Each number is 500 + 25 x the weight over its row's rms, rounded and kept within 0 to 999. Layers, rows and columns count from 0. Numbers have three digits each. The size before them is the row's rms in percent of the matrix's.

# k: layer 11 attention key, 256x256, rms 0.0359, rows 102-126, columns 0-127
# q: layer 11 attention query, 256x256, rms 0.0358, rows 103-126, columns 0-127
k102 106:515504526525507537518500460487479481490522533500463480495519476477497511504487561499507506538476463488520477504534485478522496516479480466491513474522489523499489506510508498528540483526491440503477500484475476493494494534459527500474478491499492489539547515515521507541476482472523498454538494497530496494536532524488496461518504494473503471458532508523523496480541469492501518458429
q103 109:513506517506482452486507527486488513529524452526494485479516476483495503509546507504493495521495495496433483523464498482496502487481468540479496460459490500552459491511513525512505468535482520523503487516499493464500461488513503493495500502482476543511531487553534527491484494455528478479533513492445502474490504508503490485504510509523498518464527562478499487518496527508452458525446
k103 111:483496502484460497503431506506534486519501496524496527531466500517505480503469474501503476551521537515531495507513504518514460497479490513498496481530498481492534527495528512515512505475513503519467507527478533516519538486435516486527486549482489478493478513478522508499479528515546516450469490519523505525468471500500482511501508495484521549495464478511476517532525478520491485471548
q104 113:501513502526454514476506507470481474515503514498472528512532509442539508486528510475506490529468530507521463508461528499517457504489494523471493456466490522487513522491507509498498512500473529480514483473462520532517464492501562478474518516519508495530498527516497492504506497487533503497525507516467487477506504505469512502515517517454465519469468471503508521532546492505476499550474
k104 106:514484492488491466525519506491514510477513529503526463515535502529494520516515508497480548437501495474518474469534476504466440500510484493485510517466466455531504466523543466466495511508507501493487494474517516549503512517505504514452496499492503466466518510479499490510499498474503476505490532497545470505503470470483478527470487512507579556524462487496498480526495442504527532494523
q105 109:534455505498438520517501508475499485523474494498493491459490508544516519483550501498476474507533475542466515503499468544546501487527523489530511501514479497482502517504503602461495499528476504500537505528495515471496533457579535511520454505539464521458501495494473532538501494506527479463471500530495542525533493478489495532496530490524479496518480508514516468445510496507505469496512
k105 110:487499499511544491510524529496494498497525532480532508483517531495521508506508528517463484459492520515511511502497496509500537508495514469466505533478519519481526490508485494548524483507519506476463476497505465524490504492475514475503498471512505529533531509492499509449533559484459520547509516551491510480445540487500526487486489471434514432529550437450487544475475529517505452522518
q106 104:552502486500468490501496489512520503525458514485509470507540509511510503515495487457518508513457525505487480484509506484505534539492526503578521453497506521502501496483530488509511507502496520524504476464476521502504489494506497471524496508480563516464535492508542495506523504450489479464502553511482471451475507471454475493480519506503522486526473470444512495513522518530469482536459
k106 098:473518495518526516505514508517476509461481479514517492477523466509440488488522519487476513489469501495526499513495501509512443475512487483452476545468516510505490526471487487501540546528485479508489481484522465507517500552514498521490464509515468486548472515512503527476483514511524519451475477509534495488534524477518502494475489483451532504505484519550495498524471487469528505502530
q107 107:532483516466522544498466505504491491540477518476510491505498497467466500531490471465508518516482521533548490515483512517524509553477485496553531477509506519524477494422510527518476501520485549512544507551472473522513518445463488473556468526506479532508480475516499514506475472530496484511476487515524509529509506555498496498492509520542522488485469517550502492506510457504496479495472
k107 102:529478542527499500491508472510494470476495496531505477489491441514479491526488508509479500459488476485529520498565463482491500509527510478494479481527520509481493484535519469499503513508499480494502500486483515449493531575521462552483474473494536500529459475497526544519487508533526522501574537504464472489458507475501520474431502458470506493534484494491503547501490547508496542501497
q108 105:492531530486457509514547472469515483488486517509505437521489537472494515492522495507463483491433491487527516486480528533464455496459479504525492500462511479444510484502468462484498528502534508499471536518455498472506544531546514515489512491510502455487508551483512521517502488504491502515505514499512502531470537522524460529482466514549507466531498488478502456488481486471556514511472
k108 110:518512523518511504501541516513473478511502518515460536543520508487471511499496508503523476526515486479475464539479491487547539510512556496512477512515496499526548473518527550455484488538448499556520475505508481493517459513492470509474497494507481480482519491511465482545503536513494500457494491541559530505499493473524513520550527487474511472521549494500517503467448497529518536486474
q109 111:508526517508514464482542464541508465508469484530529543510454513515510498471492524472475500434533507484459474504470497474496523490549505505482494519490456500475515500525522447523491495522472488522499449558491455499497501493466506538483439488492507530508494502495526513502475500448522501530534466522493541526498484517486531519498509504468487495497474524524426501512492471464491510486536
k109 105:509490461493493502516482490525470500481466476511513483471504512525531485493537485494516503558473482501486491516546536501527499461443497486479488487498510496510523504471515486498541482478520510498440491488506474516519459513537513476541512491486544473494496538503428514474468482508495486502446489468458484492522499479499493462512537554487493517493481503481535476502513517533507500481468
q110 108:529471523478517508521516519457516503491530472512475500492500500495487508497497556473456516485480522501435474513479495496481485486474454505455499429483477538464527467516504530480478484507550485479519508469499521509465522469497520534472485506503476468517482485453505504511515537523522538469486520483517505464532467518499485491521554537494538552483485441498486494466494475511470528499486
k110 106:485532496510491480525495496530533528497511510535494459530481552510479536491515511458553483499574440505488541462480515547497494515501507449475511518462465474525495516498460457511505508487442509489472490508489502502499507504528452457530542485513508525473492495535473494511474504518526507511476506488473505510496463492480526493485542494512441446507477509483509516514466492476528441508483
q111 100:506503481494495456472442521508505562489468547490542488487516502506502512470484456474506477506500499497515474524547479511509515460459492503490488474500562508493466505502482512513519486509485496496468486505483527533533490460488468488510525510519488462482499518531477467506516534517541458489518513543513489522523529437496486522515487485490560502495519465491531495479527519496532491495539
k111 104:503496485518506548514494484503455471521494449477501490478502512449484446490470529480517536503490486511488548510453452547533509525518529538499516540467475496502517488493532484493464529491505484484532487470518490503484460521468459521509500469482476495470491475550528534499509476495524492507487524462522529559498481521463497478499501473504514539485510514497482515476503482512508500520482
q112 105:512517478490489490524497533547520476427523483496455502467484514544492493531483462444502495505509520502466490489507524523520473511519456463494496456470507502514476489477526482520517520448516545459546471486483521496519461534489559543517488487483489498461493488463482503495445528483476515508509531448473505503487516478469522511474473473522515490516458510541490487510465467516537523531538
k112 104:503544498524526468493474506509502527477494533480508478568528462454530510517556541490450467504493484427526522488486470495514509482539531529492487543511525531517525492479497507496491514556476541497467520488543473505505508485534478508524531506461516517489491490519519485466502500573546527500476503535471513533516460514499488527510485501510500455524525504468506461469540467538479504525453
q113 097:515497512516476524495497491516511526529467541524469487526511529502521485477453514513505479508487512511475491519494529526489512518491536480544481495507538534469498520479513493582450497503483496490517549472520532497526522519505486491464507478456457517493526500497482486530516475468480523516503483501563462452489540476452520450524491516463472525522526500510458536498498524510545481479487
k113 095:507517508471521481516512491509496456493506520483543514485459482492535493551493490483472511516519464497498532459488469497474494466518497533490506533534497492483490531503484516492542493514492499509538478503464509477436411449483496504460469460473500494464456515522515486508470519452470473465474487493504514484544503526490527498515484548515541490488479518496542503504499496479453530527540
q114 100:510506450535466555453491519507536440513489524549525502487550487481504500457476488478479511517543472461499520510462512524498490496499474488440496510499459530487458511488534468490486531534494522504534490517482523489483523513459485523459527479474503437501530458478493510507541497571494492473497486471497515505517537544504498497523497533515532500498510500509501489485518471491497508515491
k114 101:501528547462540474542482451532519493435492506519476466519505526529473503499471517531514497487467506505504497502512499488518541542523478492482454511494537510501496514490487503522512466454506470503464502470503463505496473505489543501535484516487534524484489482513528511505516497499510497521522511479489452481545485457501523488476524472515511476507485490530460556470464534555466473540475
q115 104:506480525473508492472509496527518475444474497494486537474482503489519526515512480512500480528493522449490506518460492506498459522452486477489468491511537505481475495475500492467490481494493519487512466487510506474495525496492528527539470484498491548496533429533506523496504520502447477495516506501515517523473530465549470455511543521545531503503513518557485483475512448526540472473511
k115 103:501505506509490424501474512505511503502514497553485485530518466497504545486487502452463476439473504510497514465555468474514474478494517463514505532507495565528513456522516517500490527547459516509515494492507470522503499493490489453469512504452517517544499496441525488504507510476498520512478481483437455484483481510451533531473509468474487525507483464434461512484534468461448508518476
q116 106:531516464516544479517510493512513488509519488527487499510542495511496422514507539471431512473523525477468514538491549498499454545517448475512469459481488456523506530523518508464513488533471509489507527485480513465534523500489468514547515492522458517503485485503572504497491506452466463507533526517494506521520502530513455505526502457512516463503509487493504469553503488514534515532483
k116 113:493516493475459466540530509481491474496480505496504479478472505513535586477505483496480471489529452467523512519513492483503475547532479512500512503518489491492502548489476466485504527545536486515500478504515520522502544514499510442522479476485521524508498500525506474527498524509472473486512505474483505528458508453506528497461542520495500439523418494516528504479480498510513474481497
q117 109:497556461480543502543502532488494496513495484493469476493477504529516489480512514508502517526530536517523484470497516521466553519486549515497482480519474512497460462501487502508492487479536469541486510533454498499519497497525543558511470473516522493507517520528517511512472443516514454480559540509498504458485539472543522541484492487505454466508532498487495465499490508497463507478507
k117 110:476477495521506490503513487457503484510498495468477502519483504487517512477504488514510458499486514510517504506530463465455494508533441505487543513523534514488553505500496491509512463537470506457480508506531522495493505482494503480513522502465477558477536504489480525512502604499504547504505471508491470511486470482516471489552523503437505532561528501548504537486533526496480463492503
q118 105:464512466505507516520509534503494474503488512519484533544477476468517494523536483500471502465469500476483480464516496517506471497520462516453525495498475565487520502475502483499495476563488478484483517450484490529525520488480499478467491504513547512491475542506483454467546506513442495539506499496525493513470498508521522514484548490519550489495474491497476464510507497514484488482514
k118 101:532497507496514502485531498492506489491492530505507540505525533519514527528513525477512513498492501497516513558491507478498477473516492485518509504501514455494518522545501491470467501518469476518517506524459443458473523478493459510506542481523456513455501454501503519513486480537553468490489458518490474532482492509514501504490453487514508435489480497514500479509491477482522530527453
q119 103:489505475476505519483432464511492519504523501513481486481527499518466494501491510503491496471508490469484532520495485494490429520487474487510529466461486490507478543505446499466462486504479504474520501513497503471491533497490483512514456482522524514500487551471520470462497463504495519529483538526484452535522534494455534493460467492492496538505450512534521509480483500480510459505482
k119 101:469504507509497551510514542514497506469480510494442488496486486468518527539504488504469498488484494489517503509508477467491460434483486479479454475506522514545485490506519524512473473501520511529534467507482491501492500453493460526506521509474512448490464449499506480492505518494518513516497467477537547481489502495493517494513519475516519495498513468445476501482538500489482483462523
q120 105:497498482478506488517538521505502508503539514505517531491507508505533484508489494523481485520497499518490497506513482482476513446478514478508526471501477484550528514478472524531525453465492540499572509493556505504512483467492535502505497473506539465492502521526513448475502497505518474498497492492505456452517518462520486466522555532515493480535513458465549490506495486507494491513482
k120 112:520465482511471452480530473486557510521524479486476511497539487499494481475520476507499479477529520500499462522488476523485435485526526518474533516501536509504494499482475461465513519527499522426438512459502460475481526485495481468492502485470455505505522506528496489500524496491518466494506500504505514501515517525507486508500489543495437478517518481512495530462516515482491518483466
q121 111:524492487540528519512481450512513507495488483447499546489545499471501466497532469509546569506509488537472473500478525502472556502510477480529504523529488461485507479489504505519518426513503521532508500482503524469465483500458508446520470500521489497517517493502533504524482499485486463475499513453498503497471520504499500497536503489515527514495504489521469482529490479499487483499523
k121 105:456509514542467529465516492469493479501488541506502498463519499509479478478503489505524482464460540512549484538486501481506448531453450525517498505531493543510519485498477468526500549483518490449495510491493513531494497507477498545514473482479487505503505516510467475519456488496499508501570483525513497471478438505503531537494494571518498519439489517474482487509460502496493491458483
q122 104:522498520486552538485549493488522530489494486498505502500483486481488490506478485537500510523476496497498507502511501497538513548508512522543466508519485504494502524513514554508520507519491481453474520478481495471481480492459546508453495501486514490532524489526491493515523508527510482500486454492513505484501572466434512508528497512494480488451536503493493485445484469522499473523449
k122 106:514527519489518492502482468496516476487492453495494480534475496488536538475537469475497484508509512512546534488493517532472543493516499494481512503488529520501494504481504425492533511521486507502523487472506466484496482512483496497515494448486497509490512493469444473506510535476522471485490481502497505474518514527572527505467497426519498539522467508487452469529530539481494532491512
q123 109:526496517558475510495495472495523420508474464509497526492487491520479467469514552460484530509467492485493467509523508546507512462509492528478513476533494475515488536508476503472485499529515513544488524512514532452508510475488567506559501475481497522460436510527522519493490481510511539508497476505533511513547475533508498463494534489450471493464526521512523441501497496462469522494493
k123 110:494509506496523498507470571480506508457530552491510494513494528499482513485517455532511465510451513539475489467489522496507517476555504477500502485483507547490471481512530480514508518466539516482469502489473521499510496498501457471497492528527507485484503504487462518498467494503498451520530519521453465476470464487500514468480526536513506440495524491484459499485522490510518504508519
q124 097:514490457492469542524495502510497537527528488504504573540491535444487494499476510514512478486508517476452499550472530505512494486466478459480462507496486498472506454460560499486504509507468496547476476468502541464483503454471472474497498471459492545521498511509457522459513460489546514513500464496486508489474521487518509575517476502497524494475520442531503481477517514509503532501505
k124 103:483509481538494493481479476464454500479485504483504459499503514506513521508499489507511514505497487516532479477501536471473504517495485481527524526507498527523511545523466466506454455506471506481519527507527473483525483491534485474464503537465497490522479499486519449527527527502506538504493521487489514550480499500543508513474533496486491467493437485460481525522552461513473481532512
q125 106:516508513483495505493506466507481484500511464495508488455455529529536523488485457492450504472424510496462487567483503463493501492501468471519540429503483492506492484519503513508492534509511541489521515519452506493497498523533466480488434466500524511482521486528481490570522477516534531508499528488474505501511475507467499476511458502487482503515502487490532516494527499500503495496477
k125 107:526476495498491487518529510507522518563498526468520509535496517464560470510509505512516469500507489474497475488522466460511480514464553483489519540484499538514515499485499494505521506486475454500470513462511508488519502501500502497522525548498492533477493516506517518454532461493492485508486507484516539470415479496502494484479517510547490459481510499523459487510475497518508482464549
q126 101:496530490545489541474493467554497520536526456510454502490480499479486528486494487534483530502528490528494497517470486482502529526489517482516474529501480528500510499530495547442497444506465503486476506498522467526504508513511486514486478482486485552466537531510502492510460493472483533460500538480539508465500487490500521515520502542551490489515498519467513528467503544518517497542439
k126 105:536513480488464491488494500488496511470502548475511583468521496525530494498515491485498479495518501488513519467518528465505490507481474529473486470473550534510525498480523502560543545521527506544482522502535535506510501486490503462523542506531513545565520523501465439528492521491515479565508483499500491529515504527486522484461491482449477497481486495488460495517505463492474534505530